config = dict(
    hidden_size=256,
    vocab_size=5558,
    hidden_act='squared_relu',
    qk_norm=False,
    tie_word_embeddings=False,
    init_std_down=0.00796,
    warmup_steps=372,
)
Each number is 128 + 24 x the weight over its row's rms, rounded and kept within 0 to 255. Layers, rows and columns count from 0. The size above them is the row's rms in percent of the matrix's.

# layer 8 MLP down (transposed), 1024x256, rms 0.0558, rows 204-230, columns 128-255
size [ 93  95 100  94 107 102 100  94 110  97  93 107  94 102 103  95 102 101  99 110  89 107 109  96  97 101 103]
[[145 144 118 123 132 146 141  85 144 119 107 152 128 165  87 136 135 112  89 141  99 140 150 167 118 125 125  91  91 132  98 152 134 138  91  90 135  99 124 162 135 101 149 149 141 114  71  98 118 130  76 136 121 115 137 142 105 125 137 167 158 124 146 118 149 134 130 155 149 127 144  95 144  83 113 142 180 119 117 129 168 144 174 175 143 147  80 149 140 166 132 122 112 194 109  64 159 118 171 107 139 101 142 151 143 123 107 151 105 137 127  87 169  94 147 137 106 133 153 158 134 135 162 124  63  75 140 142]
 [116 151 153  95 108 123 114 140 137 123 174  94 128 133 103 149 149  93 123 121 143 121  99  95 132 108 112 105 144 145 159 128 109 130 112 112 145  90 136  92 126 104 135 127 148 163 161 119 177 148 129 130 141 147 128 134 106 101 123 135 112 201 146 143 146 133  73 145 115 150 101 157 137 138 124 147 114 130 110 152 127 149 113 161  97 130 131 152 182 156 128 133 116 174 135 173 166 168 114 104 154  77 117 137 135 143 160  85 135 123 116 123 138 145  96 165 166 123 121 162 115  75 123 120 134  86 107 126]
 [174 129 105 126 129 108 122  74 143 133 128 151 128 108 150 110 119  96 130 141 110 103 102 158 140 158 106 142 136 117 129 123 144 111 150 104 117 147 132 127 140  89 115 129  98 143 103 138 134 115 118 124 116 145  96 140  82  98 147  80 141 119 171 148 198  90 141 129  91 111  98  93 197 131  92 161 152 175 140  79 158 158 106 138 115 143 147 124 116 158 128 113 165 134 104 141 134 158 130 155 114 126 146 137 136 123  89 110 150 126 126 177 108 128 141 181 144 106 134 127 124 156 155 136 162  97  99 123]
 [216 116 110 110  92 113 112 102  97 134 134 127 126 151 137 121 186 165 148 132 126  99 140 143 148 151 113 140 168  93 141 126  97 121 142 105 140 164 136 130 143 124  84 110 102 134  97 123 107 176 116 152 135 150 129 130 134 144 125 108  95 119 148  94 143 115 156 116 123 167 113 122 116 153 147 109 129 140 148 135 156 126 125 129 141 130  80 125  93 137 148 115  90 135 166 131 128 129 119 110 134 113 128 114  97 138 119 163 149 121 102 147  83 131 154 112 110 188 171 128 137 132 100 150 156 145  98 115]
 [ 96 102 102 139 105 133 135 132 104 122  91 152 122 139 124 105 154 142 131 143 129 113 144  97 114 141 101 131 152 127 153  62  93  68 170  50  92 145 161 133 134 119 143 133 135 149 130 163 108 181 132 106 116 118 134 152 146 138  92 100 108 126 135 127 154 157  65 161  50 129 110 124 128  87 129 107 119 105 126 111 134 104 144  92 123 101 166 119 165 166 118 143 156 133 134 127 107 115 146 126 154 131 124 123 139 137 133 142 138 160 103 133 125 144  89 106 145 164 147 105  75  69 141 134 175 152 162 145]
 [ 84 114  78 106 130 151 111 135 125 119 115 133  86 121 112 121 114 150  88 108 153  65 158 170 149 115  88 116 161 148 132 147 163 132 139 143 113  99 132 175 173  76 167 121 115 134 138 128 113 129 135 144 112 114  98 108 120 168 110 122 113  93 156 134 120  82 160 158 102 161 154 120 172 148 148 122 162 146 153 118 123 120 144 176 118 123 156 101  99  83 110 175 118 128 132  96 105 104 117 135 107 158 119 132 130  68 110 118  92 150 113 148 141  91 166 149 139 180 145 131 135 131 144 113  98 133 151 121]
 [103 124 136 159 129 120 129 112 128  99 113 134 125  84 110 162 154 129 151 145 165 111 116 133  65 121 172 137 140 149 186 121 126  85  82  98 124 129 124 104  76 106 134 127  87 143 114 125 157 120 142 140 156 124 130  86 148  77 147 146 158 113 143 125 123 128 142 123 121  89 116 118  84 133 138 142 152  96  94 116 176  76  99 155 102 107 140  77 116 119 171 107 153 138 152 103 141 108 150 122 136 111  94 160 177 100 110 142 105 144 132 143 160 140 123 148 154 102 156 156 123 145 111 165  97 143 126 128]
 [119 129 127 156  80 129 112 123 139  80 137 109 172 138 125 131 160  98  97  98 131 139 144 147 116 125 116 172  86 119 111  76 135 115  93 147 145 117 133 139 115 133 135 116 101  98 178 165 143 117 118  88 117 138 149 120 117 111 116 179 123 133 134 102 131 105 102 171 149 144 155 128 151 135 131 167 105 150 167 132 131 138 135 161 151 116 132 104 106 165 119 138 134 157  91 147 181 130 133 145 121 108 164 123 131 100 170 148 122 139 113 126 113 207 140 133 119 125 146 160 105 124 108 202 149  87 163 113]
 [129 109 165 124 100 132 101 138 131 149 109 101 150 155  88 144  65 135 142 135 137 132 108 119 148 110 140 117  95 126 125  80 139  81 139 114 106 103 132 105 197 130 114 113 137 158 151 102 144 171 159  67 120 109 146 137  96 170 143 110 158 123  73 116 138  91 111 121  81 162 100 112 118 124  88 176 168 159 108  95 120 136 115 148 129 127 134 168 120 125 110 133 149 162 134 103 159 132 120 126 139 113 134 150 181 118 116 149  89 131 159  97 149 155 149 140 123  86 137 122 115 111 156 154 114 121  97 128]
 [132 106 104 135 126 130 121 142 133 149 134 135 149 106 129 117 120 144 107 140 116 159 120 105 114 146 157 122 138 168 181 107 131 131 179 115  95  84 115 109 131 106 125 164 132 164 175 184 113 119 124 134 136 114  98 141 143 142  99 171 106 164 142 100 142 134 101 181  86 151 126 155 108 128 110 106 130 124 131 112 148 132 139 114 166 117 123 158 135 130 102 141 137 126 178 108 168 131  98  82 126 110 124 147 113 124 119 103 134  84 151 143 117 102  99 117 139 153 131 169 130 110  92  85 128 123 119 129]
 [130  85 106 114  92 108 125 114 152 102 146 114  89 151 127 143 164 109  95 137  90  85 145 152 123 162 130 126 127 137 146 117 115 116  63 175 157 112 137 137 111 130 148 164 131 145 145 107 151 144 124 109 123 145 110 118 145  98 101 162 136 148 131 154 104  63 123 152 126 173 115 110 118  84 109 132 146 130 108 130 134 135 125  98 147  86 129 124 167 167 101 119 158 120 106 114 124 134 144 143 101 148 157 128  94 102 122 141 125 122 136 157 131 121  85 117 150 100 140 137 101  97 139 136 137 134 180 131]
 [128 144  98 128 150 149 149 160  74 152 122 124 112 139 116 138 103 118 114  80  91 113 136 139 132 159 166 155 155 135 169 126 160 112 132 142 125 101  98  73 146 110 153 152 154 148 160  81 121 133 103 125 104 163 116 109 129 117 123  94  95 101 123 138 137 183  99  78 122 160 115 146 167 120 128  92 116 133 128 124 146 130 142 160 152 158 105  89 124 112 115 116 119 106 157 120 172 112 137 120  88 134 116 125 131 137 124 169 142 126 132 137 121 112 105 135 140 173 128 134 131 182  90  81 104 132 104 160]
 [148 102 111 127  81 137 160 119 133 120 129 176 170 108 123 155 139  86 108 142  66  99  94 117 104 109 181 136 148 113 108 150 108 113 117 129 119 119  82 106 130 138 112 120 141 143 110 162  91 162 126 143 130 145 134 129 155  96 174 104 131 177 142 134 119 136 133  96 120 109 113 142 114 124 146  79 154 160 158 162 145 142 103  77  77 137 124 151 109 104 131 143 129 110 110 101  90 135 131 147 115  82  92 136 103 124  98  94 134  93 161 141 128 150 125  95 113 112 125 118 125 131 105 121 169 152 169 149]
 [147  61 139 103 107  89 120 126 143 106 142 117 167 118 108 121 159 153 143 140 125 119 156 112 143 129 137 137 118 111 130 130 120  92 158 121 106 132 135 149 124 142 104 121 117 143 167 120  99 115 120 142 104 181 150 112 137 141 131 145 151 118 120 136 114 124 128 143 144 151 106 123 120 124 136 142 161 142 186 118 148 129 133 120 130 155 110 105 159 139  98  84 126 148 145 125  78 144 143 122 158 123 140 138  78 148 168 111 185 103  33 127 106 111 108 100 155 143 108  89 166  92 156 139 154 119 101 127]
 [121 159 136  89 100 135 117 111 127  86 140 109 173 116  98 133 103 108 136 132 145 134 157 110 182 111 160 128 172 151 168 110 111 134 142 116 119 129 122 133 123 148 124 101 172  86 140 145 117 159 132 125 207 135 138  96 124 119 171  85 141 105 141 108 147 152 143  89 115 166 113 106 158 108 125 138 142 130 117 140 118 156 146 130  94 140 131 138 128 136 164 135 128  85 151 165 126 136 125 120 109 134 122  98 150 100 152 108 125 128 128 128 148 131 112 132 111 114  69 166 153 135 100 169 134 124 122 139]
 [181 121 130 140 114 125 155 120 186 157 134 118  88 110  94  89 124 192 121 141 125 123 130  59 136 100 128 160 111 180 145 133 145 101 117 130 125 147 135 125 136 122 137 136 126 104 145 104 111 145 108 103 156 136 108 119 135 170 150 175 143 122 140 145 115 101  71 118 168 122 136 122 126 124 125 133 133 117 101 141 110 138  94 163 155 116  97  98 138 100  98  90 129  87 103 129 163  90 138 133  99 130 130 141  83 138 133 146 152 123 131 102 144 160 113 138 130  89 147 146 109  84 134 149 117 131 125 156]
 [104 123  83 120 124 124 141 111 126 150 178 128 100 128 138 134 117 138 104 134 128  94 111 140 143 137  87 170 120 132 118 141 140 130 149 104 164 118 133 147 165  84  86 128 115 143 127 116 134 163 113 138 117 162 153 153 131 120 111 176 139 116 142 124 132 161 160 173 127 165 127 168 129  99 169 131 103 153 117 159 126 129 137 127 136  79 126  97 146 137 130 127 143 113 146 104 130  97 131 106 154 125 121  97 117 107  98 123 127  95  99 158 130 101  99 116  79 132 150 115 131 131 155 119  95  86 136  93]
 [121 116 104 144 149 127 126  89 132 131 100  92 123 169 121 158 122 141  93  92 130  75 139 187 138 154 132 166 113 114 138 129 142 142 140 134 102 136 126 136 117 131 142 141  92 134 178  34 112 123 126 132 141 112  87 124 120 129  94 129 135 173 137 186  97  98 137 136 125 140 130 100 165 173 147 166 146 150 126 119 165 178 115 119 145 114 125 128 117 103 114 109 121 115 110 100 153 134  80 145 122 175  88 107 132 123 139  97 130 160  94 140 110 128 114 150 144 140 120 131 156 144 108 136  88 150 129  99]
 [110 112 149 147  87 122 156 127 103 126 104 111 152 126 119 106 139 120 120 172 121 142 127 128 114 175  94 119 134 135 111 150 122  79 130 127 127 124 120 153 124 138 152 103 101 104  99  88 111 142 110 147 137 112 128 168 161 146  78 126 153 149 122 142 149  88 183 154 132 118 145 127 157 114 155 148 128 139 135  93 169 151 112 129  83 106 126 136 117 170 159 122 150  99  80 135 143 127 175 103  89 145 105 151 146 133 128 132 165 158 110 167 109 130 146 117 130 166 135 151 119 100  73 146 132 146 108 122]
 [187 149 133 142  91 118 142 159 123 143 127 141 132 155 128 131  91 109 171 128 125 149 108 127 128 120 158 187 150 171 107 119 105 155 117  89 122 133 129 131 126  97 108 151 135 126 115 158 166 136 146 157 149 106 132  83 129 145 120 157 152 134 118 157 123 136 154 180 135 142 153  99 101 119  66  78 107 109 128 110 103 162 115 124 106 163  95 138 141 151 135 114 105  96 117 112  86  83 113  86  94 117 101 158 126 133 108 157 131 113 130 106 113 105 138 110 142 129 105 137 120  82 159 123 148 121 119 136]
 [148 120 129 132 106 155 101 137 130  90 117 103 131 122 100 127 140 111 102 114 142 102 148 131 114 135 140 127 165 118 134 104 118  87 134 133  93 107 142 140 121 143 129 108 143 109 168 131 113 115 163 104  79 151  91 119 145 127 132 149 131 139 119 128 135 130 116 131 118 117 141 127 123 113 125 145 112 125 129 136 147 111 130 113 111 131 103 157 108 129 135 117 146 153 120 124 121 136 115 134 156 139 124 151  93 135  73 122  95 119 119 122 141 123 128 121 181 132 130 154 129 110 151 104 139 128 115 136]
 [ 81 110 144 154 134 136 127 115  95 145 172 110 125 116 114 121 138 105  98 153 134 149 131 125 155 159 112 107 130 132 185 131 155 160 141 106 141 114 128 118 137 139 109 157 107 116 142 125 134 175 126 126 104 124 149 136 108 140 144 144 169 152 130 136 118 140 146  91 114 107 136 138 113 119 109 108 124  88 125 101 139 148 133  75 111 136  91 149 130  81 138 116  92 120 155 153 121 120 111 117 111 110 118 134 106 125  68 148 154 119 149 137 160 153  92 179 127 133 185 147 135 106 155 138 159 141 158 116]
 [122 123 160 116 148 120 125 122 102  98 131 127 102 156  80  93 156 107 189  91 138  69 134 109 125 123 102 119 105 156 122 154 123 114  99 181 122 130  86 137 131 102 124 136 113  89 139 169 106  74 164 194 101 158 139 130 159  87 105 126 161 127  85 146 131 130 148 150 149 129 114 101 182 123 124 139 147 153 126 113 124  69 145 145 105 140  78 117 135 121  93 143 150  92 117 155  94 117  83 110 134 156 137 138 112 114 125 116 172 167 114 151 164 111 129 125  97 142 138 136 130 140 109 176 118 115 133 141]
 [101 156 140 145 178 151  81 160 100 146  95 128 125 151 133 113 134 120  99  77 121 131  96 154 147 154  91 136 163 141 135 111 146  94 148 106 163 151 123 109 156  97  78 117 123 115 133 118 121  82 109 119 126 108 144 110 127 124 113 105  82 135  88  83 147 176 110 130 130  92 128 172  97  91 119 124 125 156 137 108 132 140 124 205 155 161 150  94  98 166 165 115 165 138 137 106 130 126 147 118 134 163 119 149 115 140 114 128 156 149  70 138 116 101 138  89 166 125 139 144 151  94 146 127 167 132 118 110]
 [139  98 119 129 105  92 125 143  98 112 152 118 173 173 165 150 146  80 120 120 164 105 119 156  72 135  98 155 163 136 145 151 115 158  94 123 178 106 132 155 124 133 130 153 101  84 109 149 114 107 130  86 102 134 105 172 147 171 146 162 133 139 167 127 121 138 168 148 134 164 136  95 120 108 195 159 102 142 121 103 132 153  97 145 133 129  84  77 140 130 156 122 126  96 105 137 152  86  90 113 135 114 129 106 142 135 146 125 156  99 153 141 119 120 122 135 122 129 143 118 150 158  76 147 104  91 141 161]
 [122 146 131 135 107 107 161 151 118 181 149 139 130 114 135 151 138  73 100 125 105 158 160 159 148 143 131 125 101 112 158 101 152 138 146 126 149 102 122 146 117 138 108  92 133 140 123 130 126 150 126 164 118 105 141 127 102 124 101 155  82 137 126 133 165 136 131 121 159 114 145 114 128 127 109 127 143 138  88 124 117 150 164 175 169 109  82 128 114 154 165 124 112  75 138 127  81 104 131  98 112 123 131 152 114 124  83 110 133 115 155 120 172 149 143 102 103 109 102 107 124 164  97 159 121 151 105 119]
 [128 118 140 157 106 127 135 122 113 160 139 124 142 114 140 114  87 159 138 117  86  77 158 142 132 131 137  91 121 138  94 115 152 110 138 106 158 136 146 119 102 143 140 144 114 132 139 162 118  99 122 167 140 112  54 129  74 137 146 107 126  98  90  83 126 141 141 141 141 127 103 139 122 136 145 141 127 150  84 152 173 154 137 106 176 124 135 137 120  98 140 122 139 113 139 188 123 126 126 114 135 115 116 124 164  96 181 172 160 123 141 138 181 113 150 103  89 146 131 164 142 111 150 107 103 169 166  95]]
# layer 8 MLP up, 1024x256, rms 0.0637, rows 205-231, columns 128-255
size [ 96 103  94 108 106  97  95 105  93  90 108  98 102 107  97 105 103 101 113  90 103 110  92  97  98  98  95]
[[136 140  96 125 111 157 100 117 151 125 149 161  98  61 121 127 133 133 160 130  96 123 212 135 106 149 133 162 101 113 121 141 137 122 162 164 140 177 120 127 140 127 133 162 166 146 126 153 128 153 108 146 146 171 149 156 137 146 135 145 162 132 105 132 128 107 103 146 146 111 125  72 137 150 129  86 165 148 138 101  89 128 148  90 126 109  97 118 126 137 158 146 147  79 109 111 151 114 132 117 144 131 142 114 105 121 124 157 114 134 146 134 132  91 121 122 116 133 105 145 123 107 130 143 141 130 169 123]
 [124 117 102 115 121 159 166 143 121 102 110 163 174 115 128  97 126 138 121 106 114 142 118 120 159 137  98 106 133 135 149 177 218 138 128  77 156 107 123  96 122 119 115 167 165 140 130 176 135 112 122 120 126 119 144  98 130 119 131 139 131  85 134  82 123  98 154 130 153 122  66 127  37 132 144 133 119 110 151 105 121 111  85 106 163 153 172 140 105 126 161 116 124 145 149 101 118 149 136 156 149 100 100 126 125 102 123 116  84 141 118 141 169 106 137 139 135 106  98 154 145 140 167 119 145 174 118 151]
 [148 123 104 102  86 122 133 111 153 165 129 135 133 158 129 138 117 108 106 152 105 174 123 156 177 112 120  63 121 100 127 178 137 147 102  75 146 141 150 107 164 107 131 118 153  62 110 142 117 121 137 124 103 129 105 137 137 102 114 175 130 114 148 170 129 155 150 163 151 119 141 112 124 122 145 114 127 101 107 157 120 177 100 128 143 147 165 108 126 138 130 165  76 119 119 126 114 139 136 150 137 138 105 119 137 129 161  92 151 134 184 147 136 159 122 111 124 119 101  99 195 111 144 124 147 184 107 149]
 [112  95 108 113  82 137 164 155 105 111 103 116 150 145 140 127 149 131 126 122 105 134 141 109 164 139  93 168 112 134 185 136 122  99 128  82 102 140 131 133 152 116 147 177 132 111 115 135 105 136 124  94 127 153 129 159 155 132 117 171 117 146 162 155 122 108 136  97 144 101 115 114 143  83 139 122  83 139 129 103 102 116 130 102 137 135 118  92 148 153 151 126 125 147 154 138  95 143 155 162 129  66 106 120 131 127 106 110 111 102 155 116  94 161 124 109 108 138 124 130 129 126 131 130 112 147 120 113]
 [112 139  95 131 129 166 132 149 137 139  79  94 168 125 128 125 102 146 175 109 136 119 171 135 155  92 117 125  91  70 183 128  92 146 143 117 122 110 114 128 167 164 132 155 129 113 125 138 134 125 141 111 161 123 135 135 123 121 166 101 142 140 150 172 160 119 136 147 124  89  92 153 125  83 164 140 110 127 128 119 109  94 148 139 152 128 173 153 146 115 128 177 125  97 141 142 121 194 117 109 162  88 121 128 135 126 173 105 117 117 146 182  87  98 114 183 155 112 156 147 122 133 147 121 135 104 110 138]
 [119  76 126 138 130 153 113 102  72 126 126 147  91 128 145 117 121 159  93 126 132 112  97 129 137 130 142 108 101 112 107 185 156 128 142 130 117 118 133 120 148 116 187 107 124 142 113 139 144 153 138 115 144 114 150 159  97 145 135 117 134 146 152 146 133 115 120 138 112 100 114 132 123  92 106 120 132 148 141 120 139 169 138 119  66 114 120 122 141 113 121 149 118 118 135  95 106 192 123 123 111 120 156  96 152  88 144 134 134 123 120 111 168 116 127 153 129 110 140 111 109 146 140 154 156 137 135 141]
 [117 123 159  87  99 153 175 122 144 128 117 126 117 122 139  98 115 136  94 133 154 183  85 108 147 127 111 156 139 148 162 124 122 115 159  83 136 103 131 113 149 127 159 159 143 142 136 164 154 143 135 163 136 136 153 109 160 126 120 133 136 146  93 158 135 119 118  97 132 115  62 198 142 155 114 137 126  79 155 132  87 156 134 123 145 128  93 118 184 136 128 155 150 168 146 128 124 125 129 125 126  70  88 108 153 113 139 125 131 106 175 178 152 112 139 162 160  89 107 165 151 135 151 125 128 122 105 149]
 [138  98 113 143 123 140 107 136 109 130  86 166 161 134 137 136 118 112 123 103 116 143 132 126  93 114 122 104 114  93 126 134 125 168 149 136 143 118 142 126  96 145 109 127  94 111 137 144 118 137 113 138 143 153 123 143 120  81 157 151 152 145 120 133 149 137 147 147 131 144 108 145 111 147 122 141  92 155 139  72  64 138 159 103 104 111 114  99  94  91  68 117 144 130 138  99 117 112  89 146 129 107 168  99 100  97  93 114 167  71 134 114 124 154 159 147 126 114 130 141 172 127 142 104 149 173 120 125]
 [112 127 143 130 149 126 142  85 132 118 105 112 128 129 117 134 131 105  93 116 101 144  97 147 102 146 118 108 129 131 159 169 135 111 115 168 120 138 118 124 120 184 133  89 125 125  80 115 174 101  88 143  90 144 130 164 129  84 137 163 107 108 149 162 102 126 125 164 125 125 127 115 106 113 120 130  84 161 122 107  98 140 104 139  94 171 126  90 101 112 101 155 139  94 145 142 137 176 115 172 134 111 113  91  85 119 153 134 118 140 109 116 140 100 148 133 139 161  95 193 102 129 175 133 162 123 152 105]
 [123 124 131 140 128 133 157 160 102 128  86 163 110 130 112 136 109 116 142  88 141 133 129 144 137 134 118  84 102 137 138 145 163 108 159 123 118 166  72 101 128 126 116 136  96 128 106 171 140  85 107 166 150 135 165 126 133 142 134 140 140 113 140 152 118 131 157 140 128 143 136 138 124 154 127 148 119  93 144 113 141 139 157 141 121 148 122  74 165 102  61 127 127 162  96  94 128 169 122 101 166 134  95 102 147 129 119  95 139 110 102 137 131 100 134 140 149 173 130 178  66 115 165  91 101 157 129 146]
 [117 142  79 121 110 137 169 118 107 130 104 116 106 116 106 115 127 148 152 124 113 107 127  95 119 133  72 120 124 134 170 140 124 115 129  95 120  95 127 100 154 150 130 122 124 140  68 105 115  95 125 124 120 116 143 105 149 153 140 132 117 141  98 142 152 127 134  80 105 101 123  79  75 162 144 127  84  66 127 126 133 130  94 150 128 116 120 118 127 106 175  81  86  94 112 112 133 154 168 116 122  93 105 130 148 142 114  98 105 121 157 126 111 134 103 117 107 134 143 147 125 155  92 100 138 145 130 134]
 [159 176  90 135 152  97 106 114 132 133 119 164 148  71  94  95 109 107 174  91  97 141 142 107 124 128 116 122 110 122 112 156 126 135 129 112 110 148 123 119 152 165 103 166 140 119  95 161 130 149  93 183 171 126 125  94 111 135 142 121 114 149 156  83 151 146 182 108  72 154  98 140 112 114 144 132 126  78 139 124 101 175 136 140 103 112 117 119 140  96 126 139 186 107 139 143 103 143 128 117 109 123 103 132  97 112 146  99 138 138 170 136 119 141 153 110 133 162  91 151 132 134 127 121 114 162  98 132]
 [140 122  73 170 139 157  68 109 135 162  98 110 128  75 127 122 101 185 115 139 119 137 119 150 173 108 173 127 132 148 165  98 112  92 160 145 130 161 125 117 162 105 160 130 141  89 138 131 106 107 110 105 112 118 125 151 157 119 157 142 133 115 156 135 155 134 158 103 100 109 111 130 128 111  87 140 142 147 150 111  93 148 142 143 120 138 120  86 118 138  83 141 128 149 146 111 128 129 122 107 140 138 107 133 128  81 115 176 122 109 133 140 123 113 114 131 118 181  90 124 116 113 123 136 153 123 108 131]
 [134 147  95 122  92 113 131 135 105 103 135 122 146 165 133  80  86  88 160  97 116 140 106 149 159 103 139 109 178 149 138 124 130  87 139  88 159 131 162  90 148 154 129 116 167 104 117 134 144 106 130  92 117 136 115  92 125 127 168 131 100 141 123 141 124 109 126  74 146 148 108 139  90  86 171 161  96 110 148 119 110 146 121 139 168 108 151 101 121 130 165 111 101 130 164 121  84 134 142 135  95 107 106 122 160 132 163 133 123 131 110 120 144 136 120 111 121 122  81 148 114 108 144 109 143 164 178 129]
 [125  91 124 128 115 147 177 142 118 156  81 152 128 116 140  78 124 115 137 138 128 135  95 137 139 153  98 128 184 143 176  92 151 132 131 137 102 110  82 139 115 114 142 114 136 108 150 147 142 132 139 146 102 126 123 155 127  97 113 150  94 100 134 143 148 172 130 148 116 165 118 113  97 153 140 153  89 125 180 137 101 145 100  81 116 113  94 128 164 114 110 144 152 143 138  95 124 100 102 154 159 118 110 130 153  62 137 126 115 151 131  98 141 143  93 126 151 147  91 144 134 109 118 146 135 163 115 188]
 [126 140 112 137 121  83  96 117  81 194  55 119 164 174 180 151 134 100 103 122 115 148 155 137 141 128 118 128 134 119 130 144 144  84 100 150 148 104  82  82 145 161 139 101 142 127 115 136 122  69 145 157 141 145 150 111 123 132 115 144 134 124 135 144  94 186 123 107 151 140 108 109 135 117 156 119 123 111 116 145  93 167 124 161 119 119 112 156 120 172 157 131 112  95 168 116  64 131 119 129 108 130 112 128 101 165 114  93 103 111 141 124 130 146 110  69  77 116  90 102 158 130 128 110 116 135  94  96]
 [130 120 111 158 149 148 112 183 125 142 133 121 170  93 108 113 169 159 113 142 130 139 136 138 168  72 164 114 115 134 120 116 115 101 160 120  72 129 115 128 129 100 118 168 155  96 157 138 102  78  99 131 150  90 127 145 108 157 112 109 119 126 145 169  96 122 168 112 126 135  83 119 136 130 116 192 166 104 109 102  83 140 131 137 112 164 117 107  74  74 103 102 151 153 117  91 138 149 113 153 131 114 148 119 126 131 153 112  52 150  94 132 118 159 111 144 119 148 136 112 157 119 142  98 120 105 138 108]
 [154 129 165 158 190 136 119  91 161 112  97 146  97 145 140 137 135 129 113  98 158 109 113 157 105 132 131 123 141 106 163 159 139 126 147 127 104 136 141 134 156 136 138 127 141 147 139 126 123 186 137 110 145 127 161 184 115  87 122 142 140 118 174 107 149 169 145  67 109 128 110  86 101 117 106 143 107 144 130 119 152 132 121 188 126 126 157 147 126 110  98 148 132 164 110  92 107 131 153 153 110 120 116 154 115 151 113 151  90 143 147 134 127  87 105 136 104 131 136 144 106 148 158 129 132 119 113 126]
 [148 101 109 123  91 118 136 155  94 175  80 163 122 149 104 106 118  78 133 132 121 145 145 129 121  92 130 151 127 111 201 123 114 143  86  84 113 137  90 104 144 136 159 131 175 104 104 119 142 137 172 138  94  84 161 133 134  70 141 157 145 117  94 140 148 145 178 133 162 135 110 129 118 102 113 157 139 130 136 106 109 134 154  98 123 133 115 112 110 108 147 174  97 174 176 143  80 153 102 103 158 121 126 107 137 151 137 139 100 128 118 111 117 118 141 131 130 138  77 176 124  91 129 100 159 155  87  84]
 [150 142  88  77 133 111  86 109 156 138 156 148 140 122 103  68 120 136 119 105 119 102 135 141 145 135 123  98 101 108 106 155 123 157 124 134 147 165 123 147  75 143 151 161 125 133 117 186  92 114 120 131 114 108 135 124  76 125 120 197 157  90 165 167 132 148 133 159 154  86 104 109 120 145 104 135 108 122 119 160 128 141 145 131 171 135 150 125 138 134 134 147  90 134 129 125 138 133 136 149 121 111 120 142 117 100 124  82 111 175 122 113 107  92 175 124  61 118 146 126 113  92 105 133 167  90 143 113]
 [117 147 117  97 119 116  80 162 142 163 119 132 123 169 146 134 112 144 130 120 135 133  84 113 135 112 118 148 113 118 100 108  97 123 152  99  77 139 105 141 155 139 139 129 187 140  70 153 145 137 160 160 119 111 166 119  69 102 156  81 109 158 143 133 117 133 167  97 145 128 142 105 117  79  85  94 117 143 155 128 141 113 109 187 121 141 100  68 124 160 116 130 129 180 144 102  96 131 153 127 155 112 129 108 103 139 125 139 139  98 112 142 128 112  96 139 109 125 139 137 165 128 119 109 120  96  99 147]
 [ 60 175 105 100 157 143 103 174 154 116 125 129  80 166 136 113 139 148 153  97  96  99 121 102 117  84 101 135 108 148 133 129 102 124 136 126 137  90 125 113 122 121 143 130 155  94 135 166 144 106 143 131 121 156 116 125 112  54  86 141 165 141 127 128 116 139 103 110 145 163 100 127 118 152 110 101 148  98  96  95  82  99 123 132 108 165 104 159 117 142 113 153 147 158 113 115 147 138 164 135 112  42 126 101 159 103 121 120 131 147 164 130 160  85 100 119 117 151 110 147 108 117 151 133 106 165 133 150]
 [114 137 146 127 137 148 132 146 119 118 135  99 163 123 139 131 109 137 142 108 141 193 137 144 156 114  90  83 128 141 179 121 178 171  71 107 144  84 115 101 154 146 123 119 133 140 127 135 113 149  85 118 157 119 116 140 148 151  98 167 154 135  95 143 113 163  87 131 164 158 104 102  90 106 150 159  84 158 137 113 156  74 114 167 105 104  98 123 127 159 101 120 144 192 141 131 129 126 151 133 145 141 112 127  82 117 150 147 129 111 149  89 145 152 128  66 114 152 132 142 175 103 161 143 179 151 128 150]
 [156 107 153 130 120 173 129 164 117 101 119 149 140 120 129 121  99 151 152 147 171 112 143 125 140 178  74 115 131 121 136 152 126 149 118  94 134 141 155 101 111 133 172 179 144  90 114 155 113 113 115 127 155 126 127  97  99  87 113 174 104 125 122 103 136 176 149  96  99  99 124 158 101 115 129  66 110 130 165 115 107 150 116 136 126 102 124 123 106 115 118 164 128 141 134 101 107 122 141 105 112 134 105 112 131  89 158 127 103 131 102 120 140  79 125 113 109 149 162 146 113 128 161  88 156 125 116 141]
 [136 148 138 157 121 126 179 139 119 164 149 131  79 123 111  61 119 118 126 158 123 141 101  67 128 117 112 142 142 110 124 111 105  97 168 110  78 104  93 131 141 162 112 186 124 154 110 137 139 130  99 144 173 123 168 104 135 127 132 165 136 159 129 139 178  92 136  91 130 110  79  94 122 149 136 144 119 141  99 106  73 113 125 147 150 101  78  99 123 129 175 140 152 112 152 111 115 144  90 111 139  84 112 139 187 145 109 128 137 138 107 140 142 132 105 126 110 120  73 125 138 124 103 158 133 126 112 147]
 [152  81 122 116 127 125 121 149 117 130 125 128 118 138  92 129 102 126 146 116 133 162 140 127 126 104 101  91 128 135 114  84 172 104 118 123 135 157 111  91 128  99 191 167 151 114 173 138 125 145 136 103 126 112 127 163 101  88 155 101 139 131 111  92 142 173 135 149 160 141 136 135 136  96 107 139 178 139 100 132 153 163 173 136 142 119 110  86 126  68 185 125 124 130 119 180 120 133 112  98 198 142 144 114 145 116 164  97 124 127 182 135 125 127  83 128 136 133 137 173 138 130 131 141 156 156 127 123]
 [118 137 145 115 114 159 104 118 117 106  97 137 142  98 135 169 112 131 119 112 129 143  95 141  91 117  97 186  98 142  80  92 163 171 166 118 108  97  97  95 130 149 144 162 165 152 113 160 142 130 128 112 123 142 146 141 118 134 142 137 116 129 119 140 132  83 156 183 149 100 143 194 115 130 122 111 102 121 159 124 144 116 121 125  93 136 102 137 119 135 100 125 170 142 111 124 123 123 119 130 162 105 124 125 127 126 201 102 104 147 130 118 105 118 121 112 117 126 157 154  98 138 148 160 164  98 105 133]]